config.toml
d_model = 576
norm_eps = 1e-07
positions = "rope"
rope_base = 26200.0
qk_norm = true
tie_embeddings = false
init_std_qkv = 0.0188
init_std_up = 0.0188
optimizer = "adamw"
weight_decay = 0.17
warmup_steps = 538
decay_fraction = 0.463
batch_tokens = 65536
train_tokens = 575500000
dataset = "wikipedia_en"
Each number is 128 + 32 x the weight over the matrix's rms, rounded and kept within 0 to 255. Layers, rows and columns count from 0.

# layer 2 attention query, 576x576, rms 0.0473, rows 194-262, columns 144-191
[[ 84 153 106 156 140 188 115 161 140 165 112 128 154 119 133 128  67 188 118 102 155 113 141 123 120 137 137 165 111  94 134 116  77 120  93  90 141 113 107 123 188 120 152 133 140 120 178 132]
 [144 100  94 159  88 123 131  99 119 140 117 106 143 114 119  77 128 126 129 147 205 173  55 151 161 126 134 103 153 136 134 128 130 157 209 190 117 150 162 146 118 158 135 115  99 153  86 153]
 [152 121 126 126 103 114 157 133 116 155 118 115 149 114 191  86 100 100 132 180 108 155  97  90 150 137 106 124 117 128 109 106 118 172 132 122  88  59 132 143 137 105 123  80 105 138 118 138]
 [ 96  82 170 141 158 100 106 106 101 116 129 191 121  98 159 145 113 104 176 154  90 124 117 165 116 124 169 136 129 183 118 113 110 130 166 173 160 125 142 134 141 155 107  86 174  85 123 153]
 [154 105 141  85 132  87  97 150 116 100 154 128 153 139 141 134 122  81 147  85  89 148 154 106 142 140  99 128 111 144 107 118 139 145 111 137 139 142 140 123 150 119  91 122 161  95 130 118]
 [146 135 125 102 138 149  77 150 122  86 133 158  86 188 119 155 105 142 130 124 146  95 151  68 110  97 166 165  98 118 193 147  56 155  98 116 124 122  92 120 171 103 129 122 177 137 105 102]
 [150 127 146  98 105  75 126 135 140 125 120 139 178 148 101 134 143 141  93  86 114 104 104 127 117 146 180 115 138 139  91 143 142 112 175 110 102 117 185 116 134 162 159 148 113 117 136 124]
 [146 129 187 114 136 156 108 136 120 140  94 193 153 101  94 103 130  90 164 163  88 110 155 115 112 141 182 140 149 103 130 110 161 145  93 115 121  78 103 118 133 125 106  76 137 182 129 122]
 [121 108  95 153 150 161  72 153 155 101 151 150 147 132 143 135  76 140 115 113 140  72  97  89 112 157 187 132 109 130 172 156  64 123 119 105 143 133 100  64 163  99 135 163 154 138 146  83]
 [138  93 105 186 159 151 129 126 145 183 108 161  90  98 134 124 138 171 162 150 183 125 151 148 156 126 164 157 169  85  90 108 110 109 185 134 102 149 135 145  85 176 155 136 112 132 146 126]
 [122 150  92 129  92  95 162  92 150 162 148  74 142 107 121 137 143 157  77 119 137 154 107 165 119 152 125 137  99 122  81 116 172 114 151 112 158 112 140 138  90 134 171 120 112 144  88 168]
 [119 151 130 125 139  95  94 140 102 130 128 150 164 141 118 139 172 117 119 110 147 123 108 155 148 125 108 103 145 152  74 135 170 114 165 185 149 140 135 121  78 101 130  84 108 136 153 153]
 [ 65 156 146 153 142 114 147 124 154 196 123 178 147  96 165  88 115 178 127 133 132 136 183 118 141 100 184 130 131  62 175  75  98 115 108 145  99 159 134 116 107 139 124  98  94 127  78 133]
 [142 141  94 145 159 170 196  98 131 116 144 189  93 123 120 145 179 163  85 138 151  89 112  66  93  72 144 119 121 146 107 149 166  94 124  88 153 122 150 122 103 147  86 132  91 150 107 180]
 [ 94 149 143  87 139 127 103 165 114  98 103 140 145 151 111 116 151  78 115 133 111 156  87  78 146 144  75 141 165 197 132 124 171 151 117 201 105 146  89  85 122 144 110  96 115 160 124 130]
 [127 118 166 139  88 129  61 164 167 123 104 110 173 134 168 108 101  77 190 112 137 150 181 101 125  90 185 131 122 145 153 126  87 126  92 129 125 161  86 106 120 109 134 122 128 123 136 103]
 [155 105 109 136 130  49 182 117 119 137 123 149  94  85 155 163 173 163  87  99 171 148 128 148 182 106 113  86 134 136 137 117 157  62 163 151 110 175 181 161 124 163 153 115  98 111 132 103]
 [167 170 158 116 148 100 108 148 117  99 112 137 129 169 163 150 124 117  55 107  77  84 137 111 120 156 101 135 123 151 122 140  44 125  87 103 103 133 120  84 198 131  96 123 151  86 112 152]
 [143 187 144 132 128  77  99 118 137 117 105 126 148 170 139 130 101 126 113 111  48 130 133 108 113 138  65 178  86  81 116 101 168 141 128 127 123 142 112 131 129 159  73 104 147 105 137 159]
 [154 146 110 147 151 139 116 124 107 127 121 165 157  84 116 119  64 133 109 122  93  94 158  85 105  90 130  96 121 161 130 154 101 101 144 110 134 115  98 138 187 122 165 113 145 144 128 201]
 [129 100 182 114 148  57  84 119 102 134  93  85 176 145 152 147 105  35 212 126 147 116 147 181 141 116  98 136 134 172 125  98  72 135  98 177 134 125 110 138  91  99 143 109 106 121 153  83]
 [115  65 164 132 119 137 123  81 146 163 139  86 151  92 118 105  81 152 134 131 145 124 112 121 104 144 204 152 126  86 133 127 153  92 138 162 192 155 135  65  82  91 126 124 115 118  83 150]
 [127 106 139 190 114 113 160  65 137 195 114  55 107 128 211 113 103 144 143  90 179  89 145 158  71  93 129 133  83  87 144 146 106 147 144 133  95 125 129 166 115 157 117 160 135 134 112 116]
 [129 162  91  79 135 146 187 103 127  93 105  58 129 135 126 164 167 123  81 114 138 127  93 148 130 147  65 108  89 173 141  98 195 131 135 138 176  98 179 169  64 172 152 155 123 105 127 152]
 [ 69 141 102 128 111 124 152 122 132 137 145 166 168 129  97 119 151 159 197 151  80 133  99 118 129 105 137  84 142 148 111  61 140 168 116 171 113 140 151 196  99 136 123 171 113  99 198 180]
 [124 166 104 161 132 139 118 204 129 146 124 130 130  93 142 149 193 137 147 122 132  88 129 100 137 157 110 158 145 130 147 119 141 171 135 134 135 135 155 127 128 159 143 146 112 164 127 152]
 [158  98 133 142 111 166 189  78 128 147 123 112  82 101  92 132 199 132 136 111 106 102 150 157 146 138  86 119  97  96 122 101 176 122 174 113 133 125 179 112 121 150 134  98 133 138 109 106]
 [138 143 143  87 112 101 103 191 118  88  91 238 150 200 164 128 119 120  87 139 119 167 133  87 150 132 116 126 110 139 141 135  94 110 108  96  80 114 107 158 142 150 144 128 125 133  88 131]
 [108  86 115 125 120 125 161  77 105 131 142  96 104  92 139 149 133 142 181 123 149 125 111 122 141  99 187 128 147 117 146  73 166 157 130 130 168 154 176 155 101 134 155 105 158 118 125 115]
 [129 105 106 137 136 133 174 146 127 138 162 152 110  89 203 115 211 189 172 118 121 149 102 168  97 115  59 148 162 136 139 106 200 106 174 162 107 176 153 120  48 128 132 150 114 151 111 185]
 [152 101 116  91 167  74 142 129  90 200  94 198 132 140 154 101 126 140  59  97  97  86 162 124 155  90 134 123 182 156 162 146 121 109  99 102 105 104 124  97 179 145  90 113 117 104 156 177]
 [109  58 152  94 140  78 127  99  93 131 159 125 119 198 160 173 109 124 200 124 126  87 124 115 128 115 188 154 113  87 163 147 109 120 125 184  98 162 115 154 112 124 162 184 116 100 234 143]
 [157  98 142  98 137 163 131  81 190 132 146 188 143  96 127  86 118 151  95 136 152 147 176 145 114 158 157 129 119 187 142 114 154 154 123 165 138 113 107 140  75 128 113 128 129 122 145 126]
 [134 102 117 116 137 167 179  80 139 111 107  83 119 122 129 111 133 125 139 135 163 136 142 173  91 138 152 120 103 119 134 113 133 121 187  92 138 162 192 150  70 128 143 101 125 120 126 139]
 [ 87  67  85 122 134 127 148  53 135 156 138  78 129 175 126 123  91 116  79 122 168 107 137 125 141  81 148 112  92 154 153 142 142 132 126 167 187 124 158 158  71 121 171 125 141 134 132 123]
 [165  94 122 139 116 106 145 129 134 110 140  97 124 124 137 168 126 158 141 140 150 136  48  99 127 190 162 143 115  70  95  79 163 129 133 162 174  93 134 124 134 100 136 173 134 117  79 120]
 [126 153 127  68 123  88 134 138 115  87 117 157 146 113 125 111 162 113 106 164 106 163 102 156 165 150 129 121  63 124 135 136 112 113 105 160 102  79  95 137 141 145 149 122  72 133 120 134]
 [100  65 141 147  98 114 102 143 191  70 248 123 104 209 165 128 146 126 136 120 157 120  98 164 158  75 133 151  90 112 143 135 114 104 171 108 114 155 158 131  79 152 102 149 185  92 101 163]
 [129 158 170 142 119 116 123 136 125 115 126 175  91 119 133  99  91 191 121 118  56  76 183 174 125 145  97 135 117 150 103 131  94 199 118 121 122 102  91 135 158 119 134  63 110  68 111 160]
 [108 140 130 119  71  72 113 105 156 151 165  89 122 126 126 139 110 128 126  90 117 165 159  67 151  41 106 141 119 187 213 139 102  53  95  80 175 139 191 125 128 154 151 123 141 129 114 138]
 [167 148 145 114 113 129 120 183 104 102 134 120 113 124  80 192 178 132 113 123 112 109  86  93 116  99  37 166 118 150 124 150 114 147 155 126 130 112 116 125 133 143 128 172  93 152 148  93]
 [ 88 135 110 171 110 115  42  82 113  90 121 106 181 146 154 110 116 110 137 153 189 110 108 132 109 171 205 103 124 138 132  94 142 101 106 124 151 123 107 132 116  73 129 138 129 103 129 134]
 [138 137 139 136 174 140  78 154 160  74  59 168 155 121 127 137 166 113 105 161  90  80 144 106 155 122 113 161  93 221 104 150 147 188 137 113 104 143 149 157 153 159 168 124  69 116 144 127]
 [123 144 132 107 121  96 196  69 137 120 144  73 113 113 106 115  99 159 162 136  86  82 199 167 101  94 194  85 149 139 192 130 160 113 102 140 103 139 155 137 185  97 115 144 108 122 108  76]
 [209 163 140 104 142 147 164 114 157 153 138 119  91  98  73 140  89  64 108 170 103 157 121 134 111  88 113 136  75 105 158 151 210  98 176 129  64 111 183 102 128 107  65 130 101 152 162  97]
 [109  78 118 193 133 116 116 166 147 118 148 225 157  90 104 105 129  92 113 169  88 110 150  97  98  86  40 151 134 200 119 149 134  97 164 121  75  98 131 106 120 124 195 120  84 179 110 155]
 [105  68 108 137  97 116 136  74 144  89 146 156 117  80 214 118 162 181  69 179 186 149 176 117 109 155 161 118 116 130 140 124 102 141 125  95  93 122 129 114  77 108 169 100 171 163 120 147]
 [111 132 186 152 148 175 114 159 143 144 110 152 125 189  91  69 161 202  77 122  90 102 191 127 136 161 187 159 149 114  74 127 121  96 117 170 128  93 142  69 117 133 101  67 122 190 148 103]
 [120 100 116 145 165 192 133 146 108 114 121 175 106 104  84 136 151 165 143 184 140 146 153  82 196 158 146 101  73 110 174 134 101 125 125 118  68 149 163 142 124 121 159 100 160 141  84 145]
 [232  69 206 134 138 173 133 106 124  25  88 174  83  95 121 212  76 111  99 160  95  65  83 106 136 105 103  93 105 166 115 135 140 167 167 187  87 107 137  95 110 138 126  87 129 154 139  25]
 [116 109 131 147 187 145  95  45  83 144  82 194  92 110 129 124 114 168 152 160 175 112  60 168 155  82 149  37 112 141 135  90 132  81 181 119 123  85 163 133 104 111 101  87 102 166 160 116]
 [105 112 179  97 106  97  86 189 102 134 138  90 130 138 142 169 151 127 172 115 194  94  43 101 134 160 151 190 160 160 167  93 155 110 138 161 205 154 136 135 119 162 162 130  85 146 104  97]
 [103 100 103 136 153 126 163  81 128 126  81 127 110  62 133 155  75 116 106  88 137  65  73 113  72 144  83  80 104 129 192 170 113 133  94 125 169 136 143 113 121 145 133 134 104 131 104  99]
 [ 96 123  99 126  76  74 144  99 182 165 160  26 115 115 177  43 138 204 112  90 157 185 163 131 166 164 162 133 143  76 123 155 119 140 112 118 124 110  74 117 119 123 121 125 123 109 156 178]
 [109 197 125 173 160  54 146  95 134 150  83  73 139  75  83  83 142 140  58  49 143 121  61 125  63  70 101  90 151 109 118  81 128 191 131 146 130 152 100 155 150 142 141 116 175  86 102 102]
 [135 164 115 175 171 120  98 164  78  70 145 171 125 106  71  93  83 123 120 199  92 149 141 108  78  95 141 136 153 161 146 111 117 123 142 165 131 138 123 125 188 100 103 186 127 114 136 140]
 [122 164 132 138  86 107 112 162  93 151 119 204 156 150 119  75 147 148 174 131 148 186 176 158  87  89 160 133 183 168  94  79 111 112 118 100 124  83 122  96 131 120 167 135 137 139 142 151]
 [127 113 178 174 190 144 111 140 127 122 112 127 129 114 105  88 102  98  78 226 147 104 109 162 148  96 146  84  75  76 131 153  82 125 135 118 102 113 179 133 172  50  65 134  95 126 126 140]
 [153 141 111 177 139 198 134 122 142 104 123 112 147 116 108 184 101 150  93 157 155 120 123 130  91 126 181 112  97 103 133 131 117 118  84 160  76 181 158 142 114 150 145 147 135 115  96 127]
 [125 125 227 143 184 152 111 122 140 104 101 149 134 119 142 150 102 122 145 103 121 112  32 152 140 220 134  73 126 165 182  70 120 145 154 172 122 159 141 173  88 146 105 115 101 137 100 126]
 [143  88 145  85 131 124 121 152 134 102 168 163 106 142  97 179 116 148 110 139  74 138 110  69 157 111  79 110  92 135  70 129 145  88 107 155 153 100 130 151  52  67 167 141  86 178 153 117]
 [138 100 185 122 128 114 174 106  91  78  94 132 100 147 115 135  84 139 118 135 115 117  72 126  92 145  64 131 113 144 155 109 146 154 101 166  88 106 152 112 139  95  98 151 133 149  66 113]
 [160 154 137 141 135 140  72 120 159 106 115 208 134 145 105 120 108  89 117 193  99 132 145 133 135 115 120 109  57 174  98  79 103  85 164 142 144 125 160  86 102 141 123 154  76 104 116 143]
 [129 152 115 100 182 136 117 128 140 161 186  46  87 139  23 102  70 134 128  96  96  80 172 151  38 143 208 160  68 167 130  80 186 149 150 149 134  92 120 100 121 128 129 162 109 101 144 126]
 [162 126 128  80 131 148 147 119 175 198 135 167 120 157 117  95  87 150 118 129  98 137 107 115 136 108 181 130  87 106 128 134 177 152  60 157 127 101  86 176 200 113  57 170 128 122 114 109]
 [ 76 135 130 191 101 103 162 133 106 127 166 209 105 165 105 151 130 122 191 113 142 148 150 135 137 111 141 137 197  66 116 114  70 106 101  91 135 127 112  71 149 161 131 173 115 174 140  91]
 [ 97  87 155  77  99  97 104 157  88 101 143 128  86 138 177  82 158 168 119 138 132 124  79 113  99 165 154 142 142 118 140 165 149 140 160 129 125  60 110 112  98 121 141 142 101  80  95 113]
 [132 156 128  43 167 169 102 126 116 168  53  65 123 106 166 142 133 128  75 149 151  97 138 113 143  97 171 160  80 139  69 184  96 168 129 116 112  92 115 130 144 126 137 137  87 124 138 119]
 [110 189 198 123 130 128 116 119 106 172 125 141  79 170 116 145 129 175 132 179 173 110  45 123 129 111 139 163 122  98 162 126 150 117 100 103 142 180 102  77 155 130  69 109 140 124 106 149]]
# layer 2 attention key, 576x576, rms 0.0462, rows 194-262, columns 144-191
[[157 120 121 154 124  87 126 169 110  94 114 153 136  78 139 110 107 118 167 158 117 131  88  70 105 169 111 155 109  84 115 151 110 150 150 119 124 112 131 152 133  98  89 136 149 123 120 120]
 [162 146 144 127  92 143 145 114 126 110 119 109 143 137  86 130 114 168  79 106 153 133 105 137 125 113 143  86 146 158 118 106 119 120 103 136  84 153 148 174 154 127 130 136  60 102 169 135]
 [203 199 211 116 157 175  89 108 168 167 101 129  91 129  50  59 160 137 151 119 162 149 124 146 115  68 111 157 114 170 156 145 192  93 178 148  83 141 115  95 110 195 112 106 106 119 118 166]
 [173 136 144  74  89 130 126 135  99  92  99 179 134 138  64 121  99  78  96 108  78 166 159 169  52 112 195 132 178 111 107  91  93 124  93 134  92 136 129 129  74 193  98 104  75 126 182 141]
 [107  71  68 136 145 105 111 140 127  89 178 106  92 116 172 138 123 128 123 118  97 106 106 163 144 140 106 157 143 159 119 111 121 113 132 103 175  97 125 127 103 107 141 109 158 111 128 136]
 [106 107  82 151 147  85 123 179 120 148 123 173 154  84 148 156 144 107 174 129 116 142 107  95  98 126 138 173 137 103 103 161 149 168 136  90 164 140  92 163 121  90 115 167 112 132 130 144]
 [146 150 110 106 131 144 184 103 123 164 150  96 156 175 106 121 124 153 159 166 119 190  94 144  83 114 137  98 103 157 111 157 162  93 122 170  98 125 173 180 117 134 171 164 166 120 147 162]
 [194 141 115 153 106 109  94 139 138 196 139 203 192 164  95 142 110 102 162 129  40 158 112 199  37  77 124 177 155 189 103 105 162 137 178 165 126 148 175 133 119 163 103  81  78  83 151 131]
 [158 117 108 118 164 116 198 166 139 136 140 105 154  59 161 118 166 138  90  89 122 194 107 121  90 139 111 147 148 103 143 151 198 147  99  97 145 161 104 159 160 115 141 113 129 147 119 129]
 [129 109 109 120 130 125 138  96 137 109 101  96 140 151 102 114 146 154  78 152 184 103  72  75 111 125 119 102 122 151 147 113 158 101  96 121 120 152 166 156 140 109 158 124 114  75 112 141]
 [153 112 138 113  98 146 120  72 139 159 103 127 126 143 118 122 116 152 127 163 100 123 134 146 119 123 117  77  93 129 114 109 121 119  90 194 125 134 136 125 163 199 107 102 149  90 145 139]
 [133 107  86 162 120 144  78 127 121  91 143 116 104 135 156 186  68 125 176  94  62 114 130 125 137 162 102  91 165 173 125  95 114  87 100 117 164 102 110 162 105 153  93 136 108  90 174 106]
 [175 100 134 102 109 116 151  80 110 122 104  87 139 110  76 146 132 145 122 111 128  88  95 172 147 126 157 119 115 174 139 115  81 131 137 140 157 142 149 119 143 138 105  54 126  94 148 115]
 [ 98  93 123 143 103 121  97 119 113 137 122  91 123 133 176 186 126 118 150 130 124 103 127 167 127 137 154 108 170 165 133 142 147 136 173 131 113 112 153 130 157 128 100 162 152 108 127  90]
 [149 183 152 122 187 106  86 134 119 164 127 129 122 156 155  75 119 124 169 154 113  85 175 136 172 137  94 150  69 147 127 138 131 123 147 136 129 127 118  87 140 157  82  83 138 134 134 121]
 [148 155 120 147 162 119 157 231  82 133  92 152 114  70  95 123 175  96 176  56 101 149 121  92 118 132 115 179 140 114 128 137 133 166 119  73 110  77 183 151 123 134 142  82 169 132 101 155]
 [128 143 173 123 119 114  94 113 104  87  76 160 129 152 151  98 109 105 135 100 126 116  94 118 146 138 105  99 145 111 144 125  78 107 184 121 121  96  86 126 175 140 147 205 105  82 134 133]
 [111 111  72 134 174 116  89 217 151 123 195 211 109 118 159 168 179 166 181 108 116 201 156 124 125 118 137 173 103 122 116 150 115 145 103 120 120 146  93 174  49  77 145 222  82 175 174 117]
 [117 155  83 102 141 147 129  95 116 120 122 136 100  66 112  79 134 105 205 106 102 108 136 143 143 161  89 114 175 205 158  85  65  77 149 113 114 105 123 118 148 119 106  63 137 129 132 161]
 [165 172 124 133  84 134  74 171 159 120 139 196 137 171 127 135 127 133 148 114  57 115 128 117  86 114 135 196 202  77  98  91 163 145 134 116 168 171 102 155  56 143 152 147 130 117 125 125]
 [ 99  87  81  93 133 182 181 170 133 143 187 103 141 125  89 144 172 201  95  94 123 141 118 109 161 124 110 165 147  64  55 114 140 118  84 104 119 156 152 119 117 100 165  90 152 154 132 155]
 [166 109 132 154 107 129 190  52 120 126 150  94 152 103 120 107 104 127 117 117 134 115  74 162 121 120 124  65 178 136 125 150 131  59 135 115 186 174 154 153 130 112 116 104 145 125 169 152]
 [106 112 137 149  74 125  75  69 158  64 116 191 146 116  87 162  95 162 130 163 124 128 129 205 168  60 123  38 132 137 120 127  63 137 103 159 109 170 139 145 125 160 141 146 118 103 144  85]
 [ 62 156 105 102 156 115  88 155 126  84 129 173 119 153 130 132 114 154 161 137 107 129 185 132 136 154 105 153  54 129 109  77 136 154 141 164  99 145  38 150 138  98 150 137 127 159 115 109]
 [141 124 153 162 130 118  86 102 101 125 103 143 147 120 118 158 141 111 130 151 132  89  98  93 127 138  63 100 135 156 142 112 144 106 175 132 138 105 158 101 144 155 143 137 115 127  88 133]
 [136 186 107 140 102 121 112 189 144 115 117 142 104 130 131 145 140 142 108 130 119 136 119  96 138 116 163 165 136 112 169 135 137 126  97  79 102 135 127 136 146  83  74 164 117 141 121 114]
 [122 203 170 103 157 105  50  61 145 114  91 165 175 197 153  86  87 167 168 109 141 142 189 105 131 134  93 115  87 166  77 151  94  95 137 188 165 131  56 106 108  87  79 157 126 130 178 146]
 [159 125 139 118 146 196 151 159 134 162 140 237 123 140 136 179 128  92 128 147  64 122 121 159 135 117 157 149 227 135  79 146 125 116 156 118  98  72 194 150  90 133 164 153  99 134  77  96]
 [147 168  93 165 134 106  37  26 159 135 113 146 142 162 128 138 110 110 127 175 164 106  96 166  85 135 112  84 129 141 181 108 107 158 183 139 148 122  47  89 113  99  96 113 127  84 130 126]
 [167 170 170 119 131 111 130 157 156  91 112  92  97 150  91 164 119 148  83  57  88 116 139  83 153 169 124 115 103 122 115 113  97 138 117  67 173 139  83 126 203 141 118 110 118 162 118 104]
 [ 99 107 125 143 116 220 132 149 166 111 140 145 131 105 150 112 117 191 173 122 117 103 132 128 105 150 100 148 214 129  89 135  81 167 132 145 108 168 119 221  96  94 102 129 136 158 165 135]
 [159  93 153 109 122 141  95 100 163  67 137  93 119  79 158 100  89  92 168 180 162  97  52 133 231 130  68 113 169  82 144 138 103 155 172 124 137  92 156 108 110  97 151 112 167 167  83 147]
 [126 113 114 107  21 116 114  84 144 106 103  64 143 156  50 160  86 136  71 111 144  86  98 185 170 157 131  72 177 152 130 154 110 160 163 145 134 114 140 102 158 118 107 125 140 137  91 133]
 [ 63 141 153 164 144 120  96  44 128 148 147 102 128  94 159  88  84 112 115 109  94 132 148 150  80 129  91  28 114 148 130 101 133 170 140 124 168  99 116  71 214 101 159  93  83 150 142  87]
 [ 71 191 129 124 149 122 120  15 146 161 138 139 135 132 134 121  65 102 150 148 158  92 102 128 131 134 131  57 135 114  91  96 187 136 183 146 159 148  96  94 170 130 187  60 143 127 108 116]
 [105 164  69 150 151 112 120 103 149 165 150 150 129 113  77 125 130 180 161 148 163 137 150 143  98 107 111  85  90 190 190 144 119  91 132  91 145 113  96 126 125  82 119  93 107 106 112 134]
 [144 127 179 147 118 159 190 168  81 163  91 188 128 182  94 152 156 135  80 145 127 124 118 106 177 163 133 100 190  79 105 106 159 110 147 133 139 120 163 104 119 102 146 122 126 175 159 125]
 [172 162  93 120 115 190 131  95 103 146 153  70  83  59 103 124 183  96 150 149 164 162 151 146 128 146 170  95  93 110 135 129 131  62  99  73 154 118 153  92 160 158 182 134 133 130  77 149]
 [138  97 125  89  71 204  72 152 132 128 172  94 177 138 146 199 132 145 122 136 214  95 147 124 164 140 213 132 127 143  44 117 142 121 124 152  75 117 121  84  66 111 133 106 102 165 133  97]
 [117 133 146 118 134 127 109  67 139  86  62 124 168  82 126 132 138  88 205 147 176 130 134 159 119 126 138 118 187  63 114  92 101 222 148 186 195 125 116 133 150 115 116 130 145 105 138  98]
 [131 101 136 120 126 158 170 202 105 137 137 129 141 122 142 147 129 118 111 106 122 142 148 113 152  96 167 206 152  84 110 121 160 121  81 151  88 131 116 128 136 110 155 117 152 132 118 128]
 [105 142 112 126 113 122 149  44 148 121 169 184  93 169 167  85 103  62  27 156 125 163 128 136 158 148 135  27 140 103 210 168 136 141 141  74 112 135 127 108 110 139 117 120 100 105 176 116]
 [129  97 118  55 106 143 159 189  84  91 210 127 125 107 118 174  96  99  55 110  50  76 152 130 118 107 159 202 204  88 121 100 114 159 184 120 152 105 133 145 126  98 114 151 151 171 104 157]
 [ 56  90 122  79 160 157 154  31 125 124 120  65 141 100 109  93 124 155 166 150 205 151 150 148 138  98  59 124  89 108  75  75 140 104 135 153 178 169 109 107  39 122  95  92 183 160 128  84]
 [101 116 141  82 181 123 123  67 134 169  69  94 161 119 126  85 123  62 101 128 100 166 127 116  64 110 130 107 177 200 129 129  59 110 119 194  85 128 128 168 154 194 116 117  91 136 139  89]
 [179 155  76  73 102 182 172 222 114 141 133  86 147  37 137 166 167  96  15 105  86 152 118 107 108 100 124 182 217  75  73  96 214 118 100 150 122 110 146 145 125 112 151 150 145 106 109 147]
 [126  64  99 126 126 108 138  43 151 108 110  92 152  65 128 174 187 188 121 140 143 133 120 181 145 148 169   0 157 134 135 145 188  99 143 129 183  95 194  99 156 158  93 133  98 132 114 119]
 [132 105 109 159 103 151  61 125  97 127  77  88 170 162 211 134  94 153  79 179 107  42 100 117  34  58 116 141 143 191 147 116 152 131 174 131 171  93 148 131 181  87  83 138 166 114 141 127]
 [195 114  97 137 111  62 112 166 160 118 121  93 129 162 228 130 106  86 101 123 154  99  91 132 137 123 144 126 111 125 172 158 162 127 155  95 128 159 143  92 109 123 131 184 108  75 101 143]
 [ 86 176  74 154  94 149 126 113 112 156 136 150 158 180  99 115 148 123  84 105 149 103 160 133  94 135 197 141 132 153  85 120 183  54  92 181 133 154 107 160 118  84 112 133 122 161 169 157]
 [ 84 162 154 131 125 115  92   0 159 138 119 148 150 168 128 124 142  94  83 160 161 136 133 118  70 156  75   5 151 134  95 108 122 142 136 126 130 128 152 158 164  80 173 166  96  88 151 137]
 [131 100 133 164 109 195 145 201 119 170 196  84 142  82 142 104 207  97 151 226 125  98  97 139  87  83  78 127 146 145 153 104  92 156 161 117  96 105 140 147 139 121  86 141  83  99  67  74]
 [113 128 175 111 100 105 136  92 179 102 154 160 149 136 150 167 158 207  65 170 124 120 153 166 152 130 143  68 181  57  51 134 121 185 112  83 117 177 136 158  98  51 149  89 138 117 145 126]
 [151 141 121 127 144 125 112 145 154  91 122 123 164  93 130 140 115 208 194 100 173 147 124  95 130 143 140 149 115 110 198 164 137  95  69 124 141 135  88 126 123 144 128 119 136 102 143 156]
 [128  93 168  66 128  96 120 117 100 129 128 182 142 103  77 210 170 173 137 128  57  41 188  98 131 161  67 121 145 162  94 151 152 130 122 144 176 125 101 112 144  69 164 111  99 137 129  97]
 [184  97  94 114 138  89 185 131 104 150 176 152 150 119 152 136 125 107  67  57 104 109 138 169 148 103 168 147 192  85 103 141 133 196 122 105 164 138 133 175 129  63 119 109 182 176 152 100]
 [177 177 159 132  99 131 137 128 101 100 109 125 123 145  63 165  44  63  67  26 102 135 126 104  96  67  52 196  85  97 117 114  90 165 100 150 101 171 138 112 140 157 143 197 106  98 157  99]
 [131 117 118 133 104 137 126  93 135 126 134  86 167 167 214 157 150 102 121 122 172 103 140 138  47 138 220 128 147 159 150 155 222 171  92 145 121 156 134 141  93 159 152 148 149 131 137  92]
 [164  80 135 142 117 134  94 101 162 119 123 156 137 217 175 131 147  81 150 118 156 114  79 161 140 113 165 109 129 153 150 160 140  74 132 125 190 120 133 101 115 139 135 174 111 106 138  87]
 [128 118  98 161  98 170 102  98 131 110 151 165  87 128 111 158 176 197  67 128 130  99 148 108 112 144  93  92 181 113  86  85 114 149 127 119 152 152 121 123 160  11 194 152 115 136 147 123]
 [156 161 133 157 143 154 119 206  95 112 105 167 141 160 180 126 149  85 129 181 135 144 107  81 107 168 191 128 161  90 100 125 169 165 111 121  72  79 160 138 138 112 125  97 132 144 125 138]
 [104 106 143 119 172 106 100 122 140 192  82 163 104 142 102 118  99 131 153 107 106 110 140 154 179 145 107 103 145 120 100 120  65  97 141 105 122 140 101 162 187 120  86  63 134 127 133 115]
 [135 129  91 130 122 168 118 113  92 170 156 149 131 152 173  87 133  99 113 108 121  94 140 124 111  86 111  41 121 114 144 197  97 199 137 130 117  91 164 195 188  49 134 140  92 143 116 126]
 [141 127 115 163  51 208 102 144  38 129  86 102 124 160 134 170 161 177 207 168 174 114 154 131 129  80  97 144 119 180 119  92 105  25 178 120 128 129 125  97 168 117 113  46 166 152 162 130]
 [ 98 168  76 174 146 126 144 190 101 130 119 150  98 102 101 141 126 162 117 105 128 138 120 121  49  92  69 108  45 185 128  94 125 107  14 148 105 122 123 136 116 113 174  76 147 106 152 151]
 [109 153  82  90 120 119 118 113 151 151 101  55 130  82 132 147 105  96 136 115 138 143 163 190 114  90 102 130  55 175  90  96 177 146 125 137 131 116 128 140  97 120 105  82 227 111  96 145]
 [186  88 107 185 112 187 105 122  69 182 139 174 163 108  94 178 180  91 104 101 117 125 119 107 164 153 176 129 128 147 156 141 138 132 151  86 122 113 150  79 126 141 128 119 114 147  96 140]
 [ 77 127 180 141  92 106 129 178 139  81 167 136 204 125 123 139 113  95  75 126 124 145 110 128  50 133 117 152 133 131 163 112 146 125 125 135 128 120 131  92 141 139 121 171 141 136 153 128]
 [133  97  43 160 125 171 136 130 102 180 163 133  88 146 128 124 109 124 169 119 120 224 134 125 113 146  78  83  81 155 113 134   8 123  98 161  90 153 107 159  85 167  86 111 114 112 147 128]]